config.yaml
n_kv_head: 6
d_mlp: 1536
vocab_size: 2048
positions: "rope"
optimizer: "soap_variant"
beta2: 0.95
seq_len: 2048
doc_mask: true
Each number is 500 + 25 x the weight over its row's rms, rounded and kept within 0 to 999. Layers, rows and columns count from 0. Numbers have three digits each. The size before them is the row's rms in percent of the matrix's.

# v: layer 5 attention value, 384x384, rms 0.141, rows 36-63, columns 320-383
# o: layer 5 attention output (transposed), 384x384, rms 0.13, rows 36-63, columns 320-383
# q: layer 5 attention query, 384x384, rms 0.0803, rows 64-82, columns 320-383
# k: layer 5 attention key, 384x384, rms 0.0826, rows 64-81, columns 320-383
v36 104:501497543501492501529467471529527480493455508504585531471498566569512476506507502492537507456512498471508550526472526514530502508501492488491468529484487494539505501482492456469491529551570499
o36 102:514449492490502522497504475520478469524496501486512504520511531508467525486506520505503487545498501540478468555528487481524531489482550481511513543549517503530518526470518458463505534520513474
v37 100:465482511465472469513472474511473503489495516469520519501479481498471533491514521451520539454477537476508477518482541467501484497514451497509475509524543465505492466488496515509486484514527508
o37 102:471536495489482539550511478557483507478511517476449516504475447527546487493510516466509508494470492482479468498485503490487488461500502482461504468515492505508466530514504502486501525491518532
v38 093:504524501501536487477505489500510513535413462507484526505505479532499537467473502531492488572491506522502466562483531497504514479484472483494509496546462454471490538447536496520479483476519497
o38 098:501483466471507471528550548476496519500532518506504508459476470520491489479459489490502502564469440483504519491532534470526527536516481503496492491480490461480462517483505507511497514503538509
v39 100:540483511490489475509512490530501519449457521526486471509469525493480477486494568479460491506494515489520496502528520518488503509508499450521486466544504497487501522516494492475502479520531512
o39 103:526493513476474446486467499531525504464508480489523480505525467529516490533499460482505459469519540495499500527525531523476505539529524474496507487489465504493505527500484502478500530487475499
v40 098:490463486499479471488506484452459521570529491535537513482510485492520543511511506504544481537479525506466502506466518520518538500518496512499462462487494436508544487465521473496541535485519455
o40 094:465457502487517485547509476474459503512500491513516507477532498460536473470514478507456475511498539490457494481506517433499484527527487506493514492502517504485491520442521484502515481521509514
v41 092:543498499496526486517502507480509549503505510543536528481501515489513473484525519508486485479501487518488474511527516504490490542495464518489558561542484481525542494489479521503480493503520514
o41 093:483549499496492476528548491543524489522448506496476491526489528518516444506509470485488460492482530479536499480512512454512455520486440520472505528511498452519540521525483518526491518492506508
v42 099:495458468511485507508485493515500464493477500459481548505489523491485483472500496493487497454514447528471501519518548431458494462459491469555468528508510499521466502523506474527472514489508505
o42 097:493417518490500548510471486503525496541457455469487517574531462489548525506518474518533453515528459511492517504483533496513462526529509497502473495482545502485500494530490506478476510493481509
v43 105:489521511518530512459548500504473500548520443509506516496480518497554531503487531471484481530509502526535485526517502464505476495555527533518485511513531493503490515492525475486516558511486476
o43 101:494504528473464485549564523474525458541532506533493516509507505515473528490546535535450513504501434473521470525491508529539485488510480514483502467506527491545460554492497491516492495479490504
v44 092:544487519507514549466536507520507543496501475485463491512488511505459468478478481506535440523465502512453454543469512547501565507471533473484503475484472469519484517529482545529492475487521503
o44 095:512483476447488515485503541486518551502505503517491548490509455496462482584530474507543526519516494518520454497493470519509528494479463493546482494494500489491495474496498497519506492534526564
v45 095:482555487522486486499493544508488472457542441520476491493485454500517458475485474482516487476483492462524449525483498492491490520521532518491440539493517485532519513499489483524550500488490564
o45 101:507532521515462550460490542497496495499504452536547507510520537525477455478529469533485522503480509518517488478511497502482472540445490493495485475511489455486519535517478496507558492527514528
v46 092:490460510467510540510501498468484564516497465531491516527534462495478436499473476523491559513457518530461504547503513506498488466484497501514519536526477467497472491494465505495504488523480507
o46 098:486467514476486522491482478518500525494460497530464490501491501507507476498499471523501528517517497493484499482513499462493483509539488526538507515510545515521457504546468528473482496536468478
v47 105:511513545485482480518544469498503493475480497537518526487513514487486537519487506483493540472444462476521518507484505453524539510482503459497505482515506506462510515484534499481494454532488516
o47 103:497515534521464486495551470525487498492486511474501507565483500525478518467476483450513477528448495524519469522503501480456519521546513479495493469554479487516489519461572473499505486507509521
v48 093:478444469479490516479488493512528478434509479500484487495491494502536494473493498497519491490500521478504496518463492499488477480550489452486507445498481496571501489495482517500481491510509503
o48 094:481521466480505505478508520483511468528480520507474485502526536522482478516486527521497495451484529509536468506540495513480522538511497492496515447491478538510536493491545507515519507510503463
v49 102:529495527462490480514477546486522517481472530488595548512537487489493490540470505564471484483497533514485480475461460475541517502520521494478504466486532554472528460499465518523476537486478492
o49 099:534478498501488462514533500501461530471521479484494501492483508471509516516477511502489508517476530478524522468541525469457525469464503510538482497502506528537513502509517511513458509483504469
v50 095:502552465495511481502526478488495505526505480476437488464470468508525465493487527469518552475511505476527503478498487485475449571482518475503471471492473515491473513524482506540536468510493539
o50 100:471493520499489513556523522501472504455492513510504477510530519522471521525511526485521506464500521455481509439552561493484527509468469524492504455490531474491531497515556522486555531474509513
v51 101:456519495479474505502525531483502504518499468509526536494524489539473471490532492520486453497497529516510539494486519520561500506491497479486496477504518492501510440472483540497544499497482518
o51 099:511514492511515536501482494422498511541480498510461475498503494477494486497520498524541478482490482538469522478478478540520498506513483502494470449442479503537484483479480512485485495496481497
v52 099:504521464517486502502509445520477522457482499492510452489504547465462481501520523520492476466496507477535512518486462515537490499536490510496458507511508488517498509474540489452495515534521467
o52 101:497509492475483458490522493535469500498457527531508460466504480510455525469522502432465498492499551538481470500488515541514539526494499456537518516522494523474510545501531455486478484526514451
v53 097:529547520471505508519489470491480519516479493540527528502498472512556530522529514511488459512536510540503514472495529524517518478503530508471523476485491534485479490527499494485501498464437475
o53 096:582544477533491436515502475500535516441521514536484500533468487503560463541540442486473501504526491480463466476476505479485482512509485533493501508467468507483516470517486497484504468492491447
v54 097:506527468496488495469487500505532491495494495554506512497502513480505495509492517481484513478475461507526507461528454474492564484477512483494536484474462516495492493521508505479492460476466484
o54 099:519535473532474511487513484508508462483490477532501469484501508477490510472496460495497494498480507522521473467494468467490540448513521493497515496482485522510525475499539447543497499467525525
v55 096:489454462497493494506503524502503476535482550510492481481494493535527494519521449532528477480548451521524467542528472477485528516453535506563505492529484531482509473514482501474479464485499513
o55 102:501458448464497527478497476520551506536507538487489509429433510467512545527464502503516497494488519516506488501461536484539489528505493538489456532497468527488481444480471511505493523479507497
v56 102:474467467503495506529475500513508430520495538530521508467490481508509539479529526474510455467521503510514478485492510486485494527530501495482575497484495541571506501495529466542489456561461534
o56 102:489493494494488494530513519477508528512498490539496457484479508516503439488502511513498520513456490534467483465518481517454507506486511515454545528533510484493498520530518486496494465502486532
v57 110:495539514463526523461525463540517547444513521517495490551515460520482483513522457474506502482549569515446493502487469512492509494508496521518486466482462514528491473480489506468530513560511484
o57 110:511519529527509487473501487543502483498475495502502484499453530526466509536500457515493519483547540513502484496457498499489486516483497513524466497490500512521445558555482501512500535493509492
v58 119:478509538522500471482508507514466476473479465457424475518531502552492539488543500524446474479483482494484507563483512504467506511485483478500531538474540490489502517484477518493535474484493510
o58 118:456493482475498484460466473498496523517544479478478491451479490481533530500509499507496497479517482491463511522473535484519499542535457480517484507543520475504496478513501537511509513469469504
v59 095:492508456478501554493493516484525521494506494545515530519481482543542507469523462503526498496478484516520503499547490511469484491531482479489493488494520506513456479483548488514474478470423491
o59 097:499515524504533525492448495475503540508508539477509547535479455495491516476474462503502485485505510502535572505488488476508513495526490508500491501539532487474473497498501490497477446503473516
v60 102:558476543427491463501545483539478471518449480501495500487500477522478497507511532539474510518513470480526499516488477505492490514502465498477488466524499473497511493474455523474495539538506516
o60 107:497493524507474484452521506519466474492458500494495491520500501531468498484518462558481452501496461529481492530489471496523502489521506479477443496493509447505501518475474495471515536555487516
v61 100:525500508488492508466511482483490537500492498480428520478514491503516491446494490501483514488484482464472529489491499445493487554508510540511520497505501460507539510464511476497481539517528512
o61 099:468492518488476531497508493487483533536488509502494492498532551579471495471494501490470505521474523504559501535485527536511530501492481476517544505484541511506491521495487515474508497522523525
v62 096:458486520549456495500512502562478530499563514463484477520533485490541484523456509494523463499482444518474479525499480455460482501453484480515489506498494471458523480497512474529507467519487502
o62 094:484488472515501517525472480492481559529501524476544491494572489494487523520468564485473516478475481470495487501500497477478513522530494461529522498498493510453503487525428492472503466526503539
v63 096:517460527508494479529530494523541487504497520508478521498472528521482472475472491458492452492496494476527477479482503518475472517516532516479473509525588540462480539499526502542541537479535499
o63 095:510496488504462528504508469458515491496470492495518518508465515539473515475499517495471455490470493508563502492484516482525526517526532517520480518536533514496492519518511524493538479489501489
q64 073:501528535521491477481447466514503534456468495519531497456501494492516557449433475505478527463495515508462519507542507505518535460522510542523490493525484467480482478503480536499451470481446500
k64 077:516489456517532495534515529498469502510497474524503507491462492538487512537466497468489489461485504487478500444495551515504500513494502509501481551515502479514496472475494477443523493464534501
q65 073:531520478481514494501523558488516508517486452488477523561524504499464493512518512480493482491508534517549510485544510536508482529478467511484500536517508454533496529511481502520501466478558501
k65 073:498472502479445486492468495494493524508508534495489452451506489517510530539509508496459475482473525510505487516521477472486526480498480524503520492493472517449498510465539497505466518443511499
q66 076:533505493488484450495509525502501541552534518512477512511518512514457514518478469501521517479512506518499537502475483493518474493510497482483487472506527476546494501464520449488536534539438509
k66 071:510471492500501489546503512495475528481547506424497482494470513486542467473509517497480474509527427506491509480481480497488486444525501542488521513501544510473496516431450470489488503526488510
q67 083:559483472513478492534492492476505493522518462487523484508501480545477469568519525498543507517527529506513466514521481510469499522495515522462478513480522486509470510465564503510546492442503526
k67 077:481480510519492516506498514489483524535542498485524553518453492479522477486460496479543524506502497525503503496557500520522479506482483488476541510481504480494518470493507495517467521524505516
q68 078:492512495559527493544437496550512507502511540507475504471483505481543508486513523503495503489558506524503515515464521502502455476490535526453496515483475536494483506476502508465515554501477506
k68 084:479488485496474512549518500509530465513522453489473481502478502515510530530454490542492564504486459450489508477509554507501510494496479487532484496484533466468460513523507524475543512466534507
q69 084:492498542519503490491524481475510516531541481484508518529455491533525540499448525503531543510497500476531523493486487527482461559525472462516528501494506491504500512492486494494505494491460471
k69 087:493504479505527462490508533527497497514487503526500462499487496482543507485476494481495464488537473497514467520448512506528518470481526494499432547488480481506445517495500503492494466524500467
q70 088:470510510505531511503489502527504491491452446508505483482530514470481489544468511490484514453499510485511521426561533516507523521514438466481548488493491510533532497519476493523500506509465521
k70 086:492473474546521515507478488482539475504497492459476472501496481495496469490518525511511457489477552505509496518527501522532503508470471530497553519511508565505508500519505537524517505496481461
q71 085:504484504525497477470519441501477504474488505435482508458492500504477488518530484450493523447511496494497500608468513492464516519506455492533489529531529511456517506479508497527496497490521506
k71 094:507501508466533516492479527492463468526509498484517449484469533501494474476500541550490481446483517520525512414519516520500493478493495510477491513467497513514445473559491554474453521535500477
q72 082:500474539532517498504485517478462517491481439480527512485500440505518527532488472478487527553494486461440528478476541506459488504478472489505533495480491535537526472501459502467432489548498527
k72 089:476514514516516490472488500498511444491472484479502514496446463518471500530514518518512498496486509533508476543512499494527505510516484479507503491498516488468461562487516508489556483504504486
q73 087:515531521521507470526534491496498533487472469509471448461508501482528490499484520532473524517515496493476514544487520469548515493528485507503484509481455486532497485487466485467490492536495499
k73 085:515484497514496544496477522477515486497496503465516492513487527505472550478575463463476503437508490520504497543501535521448544509500491450556538512519493490484551493509510476508495473494483473
q74 094:502457474530476512481527499474508505488519517519506495508441513527475472527527494479530508496472525575519474502487532526508511459482521512528481469482514467496486512482557506562544507482483512
k74 091:522487519479504484529477502519496501473478536486542508525508489487541480525544499533549514470481508501465497501470485485519482516500525536484479539473456499488495482556473483475492516512567481
q75 087:448463490471484558556523522509508503487504511474481450494468504525523486467482480486473496526488509514511511550524482506496498461499503466539479505512512490465478510476485471442510530488482506
k75 092:471537486514515531526491483504539473537480500520504525507477524526490550502501531500479467500529497512525544504518509476559501526476516484531496514500514485477496491494521454510467529485502493
q76 093:495502522469503517514465487561500535481469490509518494474494486491506548528523482487421514458518516511481487518478552508484497513499538506501565488480515503513514463494487472446497502513476488
k76 087:495545509505527509495503511525503470549434521502524508465470468554484508511502492550511476449479463528516471524450497541513505476500522495531526490498498498484464539478495480492511567483488492
q77 097:498496454543515500475534510510501496511506497489497556511475461474447471541462528506497512504499506502513509483534510507536482545492503510477503453517502514526501524471493480558491449457533514
k77 094:473504477498484481556500540523517461501521497546484450520472489505501494472517526490502492476498542463529462524506533558554496454482489507514452483492475485457516476471478487463538485484519494
q78 090:479467511515495485495473497488495477503503508486534466470535533471498455510523534505545494488430478526475493509490494518474527479480475493491513493499501496477517480469488491491509490469493481
k78 098:506520510479519529545457511491523463451542484486490539507507491512542499451562489505501494488457481527467558531496502475481490473490545524492451549509559509504529513499477481494503495524561495
q79 105:469523538482527469460502555532575518486535493514515484477470519512545530511514523502487527470484486556510495494502511476469517480505544535497448493522480497519519512519481501475496545442469487
k79 103:502510461495485472486517496536558511533446478518502485515493484548518522493509512465489502505478487468499548517507489496509471434512542510551487494499513478512481506503493466464500505488485490
q80 097:495500500491455494527482558469501491486474503498503503479521464501506514496529472456515468532450492511505533525530537518497529472474517453482532471510468489471495484475465503508495520490516501
k80 099:490480497520518495496483497511485524494541508501478482501529506477491527475530516515548509495465467498435530498495545456495500480508515519464477538469535510483525491485501527543533416488539497
q81 100:521479457532481507479506462540534533465472498479527460508520488538467512546503490483481486495493506448514533515501509492491540509497460478501501514489496465485442441481494503533550534499493495
k81 110:487495486522477508473494496521514497484477468530526473567496458477497457508452504510529497527552547484516459500510478502498478513478504474455524497524461499468496498507505521516513507527475489
q82 108:517520480534555470516503479524501493474486502475531502505528460515542473502505531540510491531486481492488478469531542507504478525494528487482509551473548483511530517503425483501510484488478477